Each number is 200 + 20 x the weight over the matrix's rms, rounded and kept within 0 to 999. Layers, rows and columns count from 0.

# layer 4 MLP up, 1024x256, rms 0.0702, rows 74-87, columns 0-255
192,193,193,214,175,175,209,191,184,207,152,193,187,215,199,200,195,217,196,195,228,193,198,196,171,199,188,172,213,222,210,226,177,201,175,205,190,200,164,185,223,187,212,205,195,240,216,174,208,160,204,198,212,165,195,192,204,242,192,184,199,194,184,159,235,198,176,162,196,219,192,186,175,214,189,201,192,179,197,224,201,207,236,242,176,200,211,246,181,198,227,155,207,220,207,187,208,167,188,180,192,207,187,200,181,176,206,204,215,203,172,236,202,192,221,225,204,205,183,199,186,213,192,213,207,221,197,205,195,205,170,214,155,198,196,213,170,239,191,226,204,180,174,197,191,196,208,222,195,207,225,243,237,186,175,217,180,200,230,199,184,239,177,199,211,179,178,178,186,202,200,199,208,174,212,197,188,238,182,212,211,232,207,215,168,198,200,170,221,200,228,181,161,193,203,193,187,229,194,262,221,181,211,182,215,207,219,195,174,203,176,192,234,207,209,218,172,210,190,202,202,205,217,187,224,207,207,193,175,239,231,203,157,201,224,205,203,211,172,197,230,207,201,201,181,209,203,200,215,206,184,197,219,186,212,191
181,209,197,218,196,184,149,188,174,197,220,156,197,206,189,203,211,206,221,186,229,181,250,205,192,220,194,190,214,211,236,248,194,188,208,226,212,189,152,165,190,211,189,192,182,237,199,195,189,169,202,211,208,194,219,177,192,201,139,182,202,201,196,168,213,188,170,155,186,195,207,225,172,236,193,208,181,216,218,213,218,198,219,227,193,201,198,187,207,206,211,202,169,190,210,197,202,189,195,222,206,205,223,213,142,211,210,213,224,200,173,219,209,189,196,228,193,171,213,162,163,235,203,223,208,195,203,190,184,207,204,231,163,211,192,223,169,193,199,232,164,199,175,203,203,196,169,185,211,213,248,200,165,218,206,212,200,186,194,181,182,209,195,203,225,159,189,180,202,206,193,178,224,205,240,207,188,204,190,219,204,222,200,199,166,211,193,169,215,197,196,215,178,202,195,218,165,210,184,229,208,203,205,203,198,213,218,182,205,196,204,197,189,201,201,162,167,216,219,204,176,199,218,183,203,194,192,169,219,225,177,184,197,212,238,212,208,195,192,206,204,207,208,181,222,211,225,206,192,157,189,217,182,189,217,180
198,207,196,256,209,175,214,214,191,166,210,172,165,196,234,183,243,222,181,135,185,199,227,205,174,221,196,211,232,192,224,214,233,201,239,215,207,199,188,191,192,220,181,241,205,216,226,213,204,195,220,215,202,225,216,212,177,216,161,182,221,171,188,170,190,193,196,191,233,207,189,196,176,207,207,189,199,185,195,236,246,199,251,215,186,206,197,168,157,201,202,179,192,208,203,219,166,196,223,200,198,195,207,213,180,182,197,220,161,205,206,174,202,180,189,198,172,216,200,192,193,209,208,238,159,199,189,191,216,187,205,184,182,202,178,216,173,230,215,189,189,168,155,204,179,202,144,179,227,216,247,185,188,194,169,221,208,200,203,205,202,188,157,185,184,158,229,196,219,180,172,195,192,195,224,212,186,212,204,210,204,191,229,195,202,169,195,210,201,203,204,218,196,186,199,224,186,162,214,216,194,185,201,190,198,180,201,202,204,194,224,186,165,199,200,213,196,208,196,214,185,168,204,193,229,211,180,172,236,238,198,196,211,163,208,232,206,193,182,209,222,218,186,203,170,196,162,211,204,179,201,231,201,208,231,204
198,184,199,194,170,199,194,234,200,199,202,198,189,216,195,187,197,205,206,211,181,185,203,196,192,230,206,169,202,215,194,218,187,193,209,201,196,201,199,208,188,217,172,253,184,190,214,214,179,184,192,234,189,163,223,212,202,267,172,209,232,197,202,186,226,204,212,202,226,214,205,208,200,200,149,197,198,184,227,222,187,209,220,227,175,160,195,200,205,198,234,190,227,207,206,215,230,186,196,201,207,201,191,203,184,184,190,230,190,204,186,179,191,187,213,191,198,227,219,166,192,203,191,231,197,190,213,208,175,200,217,195,170,194,201,209,193,203,202,241,179,186,202,173,192,204,194,248,177,218,212,191,216,187,212,235,192,175,179,218,165,187,196,201,205,203,164,202,212,188,204,187,200,208,222,184,174,242,189,238,215,215,193,205,242,183,203,223,190,199,231,198,212,198,187,168,202,243,202,247,210,165,212,214,188,198,164,180,192,203,186,210,215,203,188,203,178,197,186,197,203,191,211,196,206,213,178,186,219,179,193,212,153,215,200,210,189,222,191,212,212,211,209,193,213,183,191,187,215,169,191,191,191,203,186,200
201,209,189,193,188,167,211,209,189,177,175,204,199,229,210,191,173,196,191,213,206,214,194,207,172,212,218,195,170,180,235,180,221,187,202,192,190,219,215,178,229,213,198,187,191,162,197,258,193,222,211,178,168,195,218,175,180,204,232,189,193,206,229,187,196,234,159,183,175,197,170,199,178,218,189,200,178,214,213,205,183,199,209,207,175,218,223,206,196,204,191,183,185,214,219,193,196,184,211,198,177,196,191,209,162,224,213,188,225,136,221,197,202,211,219,215,217,223,184,178,215,211,237,182,191,200,182,179,198,169,216,218,214,195,186,198,162,205,156,184,218,172,197,229,216,209,189,224,224,181,191,204,247,191,203,141,186,196,216,229,189,242,142,194,176,173,211,216,209,208,189,174,201,227,192,202,211,195,199,199,209,220,213,183,250,240,202,222,194,200,177,230,200,188,214,206,168,213,197,195,176,181,234,182,225,216,154,198,206,204,219,186,178,221,211,165,217,222,192,224,207,204,199,197,239,200,208,200,214,160,213,188,181,196,242,227,200,213,179,232,183,210,249,196,216,213,214,192,200,201,181,163,240,220,226,177
153,217,197,184,230,216,176,185,196,218,196,202,210,228,183,196,247,201,222,181,235,175,223,211,193,236,209,173,220,204,211,208,179,182,226,184,197,208,191,189,221,215,207,178,175,230,192,208,178,196,217,224,209,156,215,191,202,206,179,195,198,218,239,186,205,208,200,183,209,216,210,202,206,217,234,194,204,200,227,213,209,202,194,206,187,210,185,181,200,221,193,184,193,213,214,196,234,170,230,196,170,202,195,232,199,198,184,223,200,191,183,204,203,175,193,199,221,183,180,167,209,234,212,185,207,170,220,143,196,208,203,211,176,234,191,228,221,154,187,171,200,140,185,240,205,223,180,189,194,209,170,226,202,168,209,225,197,180,171,205,208,205,221,189,196,198,172,189,199,194,227,164,177,212,253,239,183,221,197,174,234,220,154,198,173,205,230,187,194,201,197,243,170,192,176,194,181,214,222,217,194,157,210,197,212,186,191,187,203,199,213,200,208,210,189,182,208,241,192,203,177,185,222,187,192,181,186,185,204,220,188,221,205,215,210,194,194,215,166,194,213,200,178,180,161,206,202,179,202,193,188,205,195,175,210,193
200,171,222,194,228,177,181,188,192,159,198,191,223,175,201,195,197,192,190,199,201,203,205,231,190,229,167,222,221,171,198,202,224,211,196,183,186,197,210,225,194,222,198,228,144,194,156,166,193,198,198,210,158,191,194,166,227,233,221,160,194,179,232,194,181,200,176,218,185,219,191,233,190,205,196,201,163,217,220,190,198,146,197,200,193,201,254,222,204,204,250,200,182,207,220,212,175,168,154,191,206,243,193,206,199,216,216,193,209,189,205,251,215,228,189,200,218,189,190,209,203,209,227,200,204,182,220,212,176,208,191,259,216,208,195,224,237,158,218,242,194,191,210,225,164,170,194,190,221,184,220,166,213,219,235,204,199,181,220,174,206,225,219,168,221,200,197,201,223,224,205,195,191,172,182,194,232,201,201,187,208,203,185,220,214,178,201,213,231,232,208,204,222,193,164,228,198,233,193,219,215,174,215,202,200,202,178,189,165,205,177,141,144,202,197,191,183,202,204,208,126,242,189,188,167,229,233,170,222,245,217,192,229,157,203,193,227,180,193,215,229,164,211,201,193,210,211,195,196,180,176,218,215,208,189,186
203,238,176,187,203,210,174,179,173,170,181,205,214,211,199,205,183,177,207,237,222,165,198,209,206,227,219,160,214,208,202,202,220,188,197,200,197,208,166,180,229,179,151,228,191,172,231,231,194,187,208,215,176,191,233,192,218,204,197,245,186,220,176,200,195,242,226,209,211,191,205,196,186,206,192,212,212,183,188,200,217,226,189,204,208,210,207,214,203,189,205,204,184,232,194,201,183,180,169,200,185,200,194,215,203,196,245,214,222,218,174,165,189,188,216,242,187,178,197,210,184,210,194,206,193,217,211,206,149,183,213,206,196,211,202,201,219,191,194,217,191,191,165,232,190,183,220,210,222,242,203,216,201,203,208,191,197,168,187,239,160,256,196,208,183,194,192,228,198,222,224,186,183,210,226,211,189,205,162,178,240,192,212,236,193,180,171,237,184,242,201,193,182,198,170,210,233,178,213,188,202,243,178,196,202,179,208,185,203,210,218,222,180,184,220,168,203,197,171,204,189,172,210,182,214,202,213,141,231,169,195,204,171,140,203,181,205,218,180,185,217,171,242,201,172,193,191,173,187,200,189,204,206,240,202,180
229,224,166,197,165,187,177,184,193,140,196,221,222,224,205,204,198,232,245,215,191,214,210,193,206,199,169,224,243,167,200,196,213,188,198,232,206,188,173,212,200,232,212,181,178,191,181,194,195,223,200,201,168,168,179,199,216,217,201,186,161,206,217,194,189,193,211,202,223,179,219,173,201,211,257,197,185,194,184,232,184,181,208,203,175,192,202,204,160,210,201,196,203,162,218,222,196,177,160,158,177,184,181,191,193,225,202,180,214,196,197,219,223,226,194,187,210,194,182,159,164,215,204,223,145,219,210,188,187,221,218,223,205,180,220,208,194,182,227,233,183,154,193,197,166,178,171,222,231,209,197,187,196,214,169,211,198,193,212,197,186,199,192,200,193,154,209,191,230,212,172,180,179,141,209,191,235,183,197,206,194,241,207,204,271,216,246,191,210,222,219,196,198,192,197,225,188,206,206,227,188,209,178,203,196,258,218,193,218,192,180,194,217,188,235,188,208,211,231,202,167,172,200,168,234,211,205,205,263,207,210,201,189,206,200,162,198,220,207,215,179,195,229,179,236,195,240,208,217,198,206,186,245,183,216,181
229,172,212,213,231,207,188,179,157,188,268,195,177,194,151,210,230,238,202,215,201,197,232,197,214,199,226,155,211,184,209,196,205,214,215,241,211,203,172,174,211,217,226,196,202,153,180,204,156,218,206,207,206,173,177,191,217,169,178,216,215,188,233,175,182,213,194,203,195,257,232,206,212,167,243,193,206,198,178,213,214,193,218,203,194,213,193,216,247,197,201,212,167,194,200,248,228,202,193,221,170,194,218,193,186,197,198,226,232,204,140,248,233,227,187,208,177,200,201,187,175,209,208,212,200,189,196,202,153,185,145,188,163,177,186,190,218,201,178,184,185,190,230,192,204,246,166,240,185,211,211,223,226,176,213,199,219,206,211,222,205,185,195,172,178,226,216,175,187,174,179,198,223,205,206,213,175,196,179,162,194,247,163,183,194,206,234,150,228,162,232,175,206,180,193,212,178,164,235,224,226,186,229,206,210,190,142,193,195,197,205,186,203,206,212,206,224,210,200,201,197,186,217,203,157,193,196,192,222,231,198,194,202,211,218,215,195,195,195,185,193,161,178,175,202,205,219,218,196,181,183,200,225,228,235,195
171,226,155,192,202,184,195,191,192,181,184,187,202,244,164,174,205,217,218,227,193,176,207,243,198,240,209,196,238,187,220,204,200,192,209,224,197,186,180,189,212,220,194,183,149,215,226,205,186,198,212,230,196,174,220,191,239,190,186,177,195,169,184,145,195,213,209,169,229,219,196,232,181,167,189,205,171,218,190,226,217,213,205,210,195,212,242,192,202,207,198,186,176,202,206,233,218,180,206,197,196,194,161,223,188,173,219,205,225,213,185,186,193,230,203,199,157,221,234,180,197,240,227,200,186,186,205,187,195,213,206,226,191,232,204,209,220,168,209,211,177,174,184,201,223,221,221,211,193,196,218,232,186,172,226,184,199,183,186,202,202,183,216,212,200,178,194,213,202,210,187,148,212,203,233,216,215,223,211,186,225,258,182,180,198,197,201,214,193,183,208,194,190,198,184,206,200,194,211,202,210,202,210,189,205,190,173,163,197,196,204,176,199,193,193,198,206,241,203,199,214,209,205,181,198,216,198,186,245,199,206,199,212,202,208,187,236,213,202,206,197,190,193,156,204,197,192,185,213,191,156,188,210,184,218,152
149,193,208,159,208,216,184,203,196,209,189,202,185,217,187,201,193,230,220,198,209,169,217,186,196,243,130,190,206,190,251,202,178,208,173,185,203,217,188,209,164,190,189,169,193,257,169,188,210,179,196,204,189,166,211,194,239,174,169,169,181,201,226,195,207,212,165,193,233,243,191,184,176,213,222,201,179,196,183,179,202,188,183,227,202,202,200,229,205,201,218,185,205,187,176,197,240,215,155,197,187,197,175,226,222,207,200,174,232,190,201,226,222,200,196,211,199,178,222,169,244,221,181,233,224,176,220,214,197,194,253,238,194,218,204,207,224,166,189,193,199,178,197,212,208,197,196,190,223,184,219,211,156,222,224,197,197,198,182,156,198,214,189,201,262,177,180,190,188,237,156,156,174,173,204,177,187,210,201,183,190,227,232,203,208,199,225,192,157,209,197,214,200,190,180,196,198,236,232,212,205,186,184,206,219,210,179,195,196,184,163,193,242,203,204,186,225,210,214,225,192,224,193,180,164,243,174,188,208,218,220,214,241,219,227,240,211,182,201,205,195,194,190,185,229,193,207,206,226,178,190,206,200,209,202,172
231,210,199,160,245,199,197,220,228,197,182,208,203,238,204,210,214,229,227,225,213,189,195,211,217,195,199,202,211,203,234,188,216,190,217,219,212,198,220,232,244,260,204,196,181,193,183,207,200,212,207,220,188,180,195,155,219,158,168,187,225,171,215,184,225,212,199,201,211,217,175,200,194,182,212,198,178,205,201,224,203,160,220,176,201,217,196,207,198,216,183,204,173,214,199,178,223,199,175,212,189,184,165,216,194,205,188,213,213,170,206,220,204,192,188,214,200,179,177,193,219,219,222,168,186,194,204,191,178,182,189,214,191,208,225,214,189,175,175,190,217,196,208,219,203,230,204,197,213,163,213,217,204,169,209,214,196,206,220,180,197,180,178,196,221,211,170,202,180,207,186,189,179,189,205,199,230,196,200,204,186,218,175,206,187,204,196,178,149,214,187,213,199,182,191,208,193,187,227,175,221,211,196,198,201,181,198,206,224,201,209,193,212,194,145,176,216,206,209,204,171,241,192,199,195,187,229,193,261,199,178,237,220,187,202,192,220,232,185,202,160,190,226,199,210,199,194,160,157,203,210,208,217,229,216,188
180,206,188,203,217,197,175,177,171,182,199,180,174,197,161,193,217,218,221,163,207,178,211,206,161,256,171,186,231,166,224,231,219,184,225,249,200,189,165,177,183,194,210,214,182,240,205,202,166,202,203,234,220,194,233,201,210,191,137,181,202,174,200,177,201,191,177,179,223,205,191,215,211,205,179,200,175,190,223,224,235,196,243,242,200,185,210,224,199,203,203,187,161,216,194,217,210,182,213,180,212,213,169,213,195,202,204,217,216,192,175,209,197,205,204,247,179,215,228,186,197,231,214,232,190,194,206,194,214,208,214,201,196,197,174,208,207,181,202,216,204,196,184,207,218,209,194,207,200,208,225,213,192,198,218,197,205,180,197,156,212,200,199,178,211,187,200,174,232,210,184,163,216,215,225,213,213,206,214,220,190,214,196,210,183,178,215,208,192,204,177,194,201,178,192,206,182,172,185,214,207,198,203,195,203,203,207,171,197,201,194,163,194,199,174,178,196,227,155,204,161,205,197,180,214,204,197,195,226,221,193,186,226,162,191,183,245,229,171,209,210,207,183,173,209,207,195,231,195,184,177,191,220,189,225,195
# layer 4 MLP down (transposed), 1024x256, rms 0.0497, rows 74-86, columns 0-255
211,172,173,155,162,191,194,234,226,201,190,172,201,163,187,203,190,202,191,196,195,183,215,208,240,170,192,217,176,204,160,174,200,223,210,198,195,195,210,204,194,138,187,164,224,217,195,194,195,198,190,180,213,208,205,221,158,164,207,206,236,214,219,208,189,234,225,215,208,198,196,220,189,207,187,190,191,224,203,188,202,218,249,205,161,238,206,156,191,204,170,218,193,211,211,181,176,160,256,210,212,190,213,205,187,220,181,198,182,177,216,145,198,216,207,214,126,204,243,196,186,206,199,209,213,185,179,200,237,198,206,217,194,192,218,177,234,197,176,203,211,228,207,224,212,207,222,170,246,202,203,192,222,205,234,192,201,197,241,213,225,205,193,206,166,243,222,206,210,204,196,198,181,245,199,207,187,177,235,164,177,158,198,195,214,232,206,204,217,194,185,227,236,203,221,216,185,170,246,188,182,222,175,212,189,196,206,196,254,197,198,176,215,234,189,239,183,166,167,215,222,179,196,206,208,222,191,212,202,202,180,207,213,210,199,198,199,190,177,177,218,191,194,164,229,217,203,175,179,197,214,190,187,173,214,181
210,236,213,219,251,215,182,176,206,194,213,181,181,211,180,217,253,216,195,175,217,179,174,171,187,172,191,197,208,201,231,233,232,208,169,208,192,188,189,171,252,183,212,214,221,210,196,191,199,193,177,196,196,216,221,168,144,191,200,220,192,220,159,187,188,200,194,211,189,229,181,191,200,248,209,181,201,237,209,165,226,189,213,206,219,201,218,185,196,193,230,209,202,179,215,229,222,215,202,183,208,195,218,210,175,259,200,164,219,210,141,230,181,176,209,225,204,178,237,197,186,265,191,176,205,197,187,218,212,213,191,226,214,189,192,176,171,217,167,164,176,193,216,186,240,209,205,191,226,187,192,238,187,167,215,197,179,209,220,179,186,197,214,180,201,174,190,218,199,194,151,207,189,189,236,167,218,202,165,221,215,242,221,180,191,221,191,180,209,192,181,234,190,205,142,230,178,163,173,177,200,183,210,173,199,196,203,234,193,247,221,215,192,182,188,176,200,170,200,226,211,240,207,167,174,169,200,213,228,190,232,199,189,203,229,216,143,236,231,212,170,204,185,224,210,189,222,181,192,177,230,164,202,233,209,183
190,206,204,171,202,179,209,174,214,214,238,213,200,192,200,215,197,198,220,199,184,252,229,198,206,200,219,207,206,218,202,167,189,193,181,204,218,203,219,182,199,241,176,187,222,210,207,228,189,212,212,194,193,227,187,215,232,205,181,202,198,203,196,183,191,202,183,182,142,209,181,165,206,222,190,188,219,192,154,206,171,169,189,178,172,255,182,224,183,203,224,209,209,205,204,203,169,204,175,211,202,192,224,202,194,209,201,216,201,194,197,217,211,154,199,172,208,182,203,221,206,209,170,221,178,177,208,183,191,216,181,204,200,215,186,245,195,204,200,159,191,218,243,202,198,233,148,206,208,222,198,207,236,182,200,211,219,189,203,194,171,195,199,210,169,153,193,201,186,207,201,208,196,211,182,172,187,199,223,221,193,196,185,242,235,197,219,180,206,184,263,171,157,179,185,179,228,212,185,222,209,208,215,199,199,192,218,224,227,217,218,181,202,207,186,200,184,172,199,187,188,149,207,194,214,202,193,179,209,189,203,181,179,252,206,191,168,205,200,202,204,207,189,212,207,205,163,204,196,158,229,201,235,199,237,227
196,192,211,207,202,234,197,189,192,195,197,177,193,192,209,208,209,236,201,221,193,213,208,212,203,211,192,176,181,201,206,211,195,206,193,196,203,202,200,206,203,223,212,204,200,221,187,185,184,190,173,222,200,188,213,194,181,178,192,200,203,202,205,201,201,186,196,198,179,197,195,201,216,185,223,201,210,193,210,198,180,192,200,207,207,191,172,195,189,181,216,220,212,205,203,187,219,219,190,205,184,206,202,194,213,200,208,209,220,188,193,225,224,207,193,230,210,199,181,208,207,190,207,195,210,183,200,212,184,195,212,204,218,178,193,175,200,231,192,202,189,196,215,184,190,211,195,173,192,177,188,209,202,173,210,189,208,190,194,175,206,202,186,192,216,208,189,210,202,196,212,200,199,208,191,203,188,200,183,204,207,183,211,203,198,214,185,199,185,192,203,192,234,218,199,217,200,189,198,205,185,184,212,196,202,211,210,222,220,227,214,204,181,199,192,218,215,180,182,187,185,198,199,223,199,194,207,198,179,206,214,209,195,176,177,215,194,192,218,200,200,196,208,227,198,188,195,188,202,190,220,195,206,205,216,195
167,193,210,214,192,202,225,198,203,209,192,194,222,216,244,163,177,206,197,211,210,230,198,198,198,211,215,192,170,184,190,171,190,220,216,150,192,217,197,195,183,208,200,214,198,144,193,223,223,203,212,190,195,209,193,193,206,239,211,213,207,222,243,200,187,163,201,163,233,187,195,185,221,208,210,201,192,179,191,196,203,214,219,205,176,216,193,190,183,188,181,202,226,202,181,203,184,205,226,216,210,203,218,185,222,185,211,195,214,201,253,220,216,223,207,239,198,239,172,195,224,212,208,164,203,211,184,185,190,206,224,238,240,209,185,174,179,221,202,167,212,168,192,210,213,244,200,196,221,224,184,193,218,178,187,166,153,164,181,207,209,228,174,194,167,208,224,220,205,178,204,210,243,185,149,225,177,198,202,206,173,192,197,199,201,199,227,197,187,185,203,196,227,198,203,204,188,171,204,179,203,166,210,200,207,214,197,198,186,201,195,192,189,194,181,181,208,205,233,203,202,197,193,186,214,140,210,155,200,188,181,189,182,203,235,208,196,219,169,217,184,188,191,200,228,225,220,211,207,169,236,181,231,182,217,183
189,176,214,214,197,227,194,176,215,166,209,154,168,138,212,205,225,203,199,179,211,215,206,193,194,192,182,194,189,220,201,230,205,165,224,153,213,200,185,171,208,174,175,199,218,180,188,233,182,207,232,193,153,221,200,165,212,174,200,209,163,209,202,208,172,219,212,210,214,251,188,234,182,206,193,220,204,216,191,209,238,225,200,186,206,192,187,167,206,214,224,196,164,209,202,181,194,184,219,170,192,212,242,191,206,204,195,182,221,177,180,208,214,200,239,186,188,193,209,213,135,259,182,185,212,200,187,197,225,196,200,227,216,227,203,210,233,206,200,162,213,184,192,203,201,190,195,217,229,191,177,231,200,173,197,219,184,219,191,138,212,215,190,218,210,180,183,207,225,227,198,160,211,200,213,198,210,168,207,213,178,224,196,196,189,195,226,239,210,193,222,209,171,212,189,211,207,151,178,191,205,211,238,225,186,160,195,171,185,229,235,208,219,230,204,204,245,189,169,188,187,229,293,187,184,198,215,176,186,154,183,209,216,234,189,207,170,216,210,204,175,192,151,252,195,185,160,199,185,190,194,200,211,205,161,183
175,201,224,147,206,211,197,191,178,197,196,186,186,169,231,209,204,221,168,136,236,230,170,182,213,219,180,218,189,189,184,204,207,215,207,185,187,185,230,211,209,219,198,231,224,191,181,184,203,187,204,230,167,215,195,209,247,199,217,191,209,208,224,204,198,192,206,230,246,180,211,203,202,173,239,201,179,200,220,175,205,191,210,174,229,213,191,196,200,189,221,217,199,191,193,194,169,181,185,195,219,194,210,158,201,224,211,172,179,214,187,215,225,203,198,192,216,218,231,213,232,200,195,225,216,228,196,205,173,205,152,191,239,184,216,236,205,197,174,194,206,203,201,214,171,184,205,203,220,207,204,170,219,192,225,219,205,173,194,217,227,193,202,209,184,243,181,208,186,198,178,209,195,150,171,213,197,160,238,183,187,182,190,217,210,201,213,216,201,221,168,220,225,215,173,209,201,201,221,213,203,214,183,210,185,249,160,178,194,182,162,180,215,149,175,187,196,221,221,190,213,237,168,199,212,198,238,203,240,209,205,170,227,181,204,187,201,127,201,200,188,189,183,223,188,192,224,208,205,174,202,208,217,231,202,167
186,189,169,194,195,207,255,207,194,206,231,193,203,201,164,184,212,215,231,207,234,193,185,184,191,203,150,197,230,189,193,200,180,211,170,211,216,242,174,191,202,184,170,216,228,211,205,164,255,204,193,190,210,206,190,229,211,211,151,199,163,166,199,190,209,204,181,207,244,210,215,195,209,198,184,218,213,213,174,216,159,220,195,193,231,234,210,256,200,224,206,200,211,207,200,221,212,225,173,208,186,188,192,215,186,180,167,159,189,203,198,169,230,157,198,188,157,199,217,186,200,220,200,190,232,217,195,214,245,234,200,227,180,193,195,186,163,191,211,210,179,174,230,197,188,197,190,171,191,198,199,150,233,201,206,220,191,174,210,203,170,183,198,194,213,206,200,208,199,199,200,192,203,185,179,225,209,193,234,241,193,214,211,211,179,193,206,166,191,217,217,241,184,225,181,184,206,219,200,202,232,176,190,194,187,186,191,190,164,202,214,167,206,199,202,223,196,235,176,183,206,190,220,219,185,162,224,202,203,190,207,192,199,187,233,172,184,231,210,191,170,212,218,205,209,181,182,230,230,181,190,172,190,215,206,191
225,234,207,169,188,219,172,161,191,175,212,222,164,188,199,199,205,206,220,187,236,213,202,192,216,181,193,200,198,199,209,190,168,184,238,204,210,209,207,206,205,213,196,204,235,186,187,194,157,257,210,210,194,191,170,191,177,173,200,202,154,186,220,213,210,222,196,202,218,167,195,226,173,221,204,199,189,176,186,189,174,203,205,191,185,171,169,190,168,239,193,223,209,191,188,241,167,201,229,222,199,226,185,183,204,199,182,171,159,241,212,195,211,203,209,179,200,187,195,214,157,218,227,233,246,191,226,209,132,181,203,196,211,203,216,206,196,229,217,205,178,182,161,196,201,203,193,201,205,208,174,176,209,211,177,225,212,215,270,214,247,183,201,206,212,191,195,172,247,173,186,213,183,172,179,193,191,163,201,217,182,194,219,201,209,195,224,188,189,185,187,204,221,226,194,179,224,200,200,226,198,223,186,189,221,238,211,227,223,239,206,229,213,201,188,193,194,189,225,201,183,185,204,222,207,202,212,210,198,210,187,210,211,180,201,168,213,208,157,212,185,174,189,189,230,212,220,189,201,171,235,223,198,185,190,172
205,207,227,218,205,208,206,212,192,184,189,180,194,194,219,202,205,182,163,210,213,225,174,215,211,250,192,187,234,183,191,219,183,204,132,208,197,176,208,208,202,224,211,211,193,225,180,216,163,207,207,217,206,223,184,201,178,187,186,167,239,204,183,181,191,193,167,226,207,194,217,181,186,210,211,201,189,189,183,216,207,195,216,201,199,193,204,220,234,195,191,212,188,177,211,223,178,217,174,174,194,211,231,204,193,173,198,198,198,198,209,195,209,203,195,191,207,225,195,165,192,203,186,194,207,215,187,216,170,195,209,193,238,204,197,182,178,198,193,185,195,187,191,172,199,163,212,210,199,197,164,185,159,159,203,211,214,207,210,190,232,222,214,212,193,181,222,238,210,203,182,185,223,192,208,188,205,174,173,206,205,215,212,209,179,194,208,192,226,184,201,187,197,207,220,209,212,192,253,172,237,218,234,213,194,224,215,214,210,209,190,219,204,203,213,184,172,203,204,198,201,153,196,194,202,183,207,232,231,195,194,175,219,191,210,198,198,213,224,207,182,171,206,159,198,165,165,236,203,207,214,236,239,197,195,197
194,198,201,120,251,166,192,220,210,207,245,168,180,215,171,251,159,217,193,197,203,140,238,194,224,191,199,194,188,209,224,191,196,206,182,200,227,224,192,167,221,217,202,218,221,185,166,209,201,199,189,167,193,193,196,193,215,223,225,205,177,196,210,212,218,195,168,208,189,181,189,192,245,218,176,176,207,234,175,215,204,228,234,220,213,219,175,211,241,165,208,202,212,202,209,218,193,189,159,196,203,182,186,152,128,202,196,178,195,201,194,185,158,195,205,196,193,226,182,183,226,217,207,169,190,237,213,197,219,193,213,198,204,226,213,237,182,213,194,201,246,186,210,201,192,193,208,194,237,220,185,188,227,232,170,219,238,163,174,156,178,219,199,248,181,190,212,180,218,218,226,173,209,234,233,179,218,229,199,197,209,214,190,206,217,182,207,213,190,228,199,191,215,179,187,192,210,197,202,244,173,181,215,176,154,173,168,247,203,188,208,240,200,188,191,215,160,233,152,215,223,209,181,212,234,178,161,176,184,179,217,205,183,202,210,214,215,176,196,226,196,190,216,177,207,213,185,196,212,215,183,215,198,173,184,220
208,214,224,195,222,221,194,212,178,191,213,183,168,185,189,209,222,200,207,211,193,199,188,195,211,195,230,199,229,187,181,220,243,216,199,166,202,242,222,201,213,173,202,197,230,196,208,203,217,191,187,189,215,194,199,225,183,195,210,196,182,197,214,222,198,216,178,197,197,212,214,180,192,209,236,205,213,185,209,181,209,203,181,215,185,199,198,217,186,183,171,209,190,199,199,206,224,211,214,203,212,208,182,197,209,176,190,178,184,197,191,202,184,201,184,201,186,229,184,212,164,202,175,213,224,188,199,230,158,216,187,201,204,199,174,236,188,225,172,213,176,204,193,232,203,198,211,202,188,218,226,170,198,170,190,192,233,216,181,199,189,208,187,186,214,198,211,198,208,166,243,224,191,223,180,236,204,240,165,189,190,190,199,218,194,208,184,242,174,181,221,192,234,193,202,204,180,179,223,151,220,202,182,215,212,185,191,230,183,222,207,190,196,194,189,239,189,184,200,196,190,183,199,188,228,207,204,195,204,191,180,210,196,204,202,176,201,210,198,192,200,196,199,228,195,220,194,195,213,166,189,194,167,176,197,244
201,216,212,192,176,197,200,239,203,193,216,193,191,182,216,191,203,203,182,201,225,187,172,179,195,219,163,175,225,193,219,187,191,172,191,197,191,195,213,186,191,230,188,194,195,181,198,212,193,215,201,214,179,200,203,209,193,157,196,203,209,192,152,171,203,199,204,179,191,185,189,213,196,177,188,214,196,200,203,190,211,219,184,210,204,187,220,232,221,220,190,204,204,237,191,206,211,206,185,183,202,210,164,189,208,197,201,213,204,217,185,195,208,182,208,211,194,199,210,198,162,211,215,238,176,209,194,201,208,198,174,195,208,206,235,167,182,220,198,178,223,254,187,211,208,207,176,222,198,221,207,194,234,175,228,179,210,191,194,204,203,195,221,205,215,215,194,218,186,199,213,219,203,208,199,193,204,193,221,215,224,221,213,230,191,195,190,211,195,186,204,200,209,209,211,193,215,203,185,188,202,215,195,199,177,195,178,212,224,218,190,181,192,211,209,219,174,194,201,215,214,214,198,183,184,202,191,198,177,235,207,207,208,203,208,205,228,185,180,224,179,179,189,234,207,177,179,211,188,205,202,157,160,207,202,217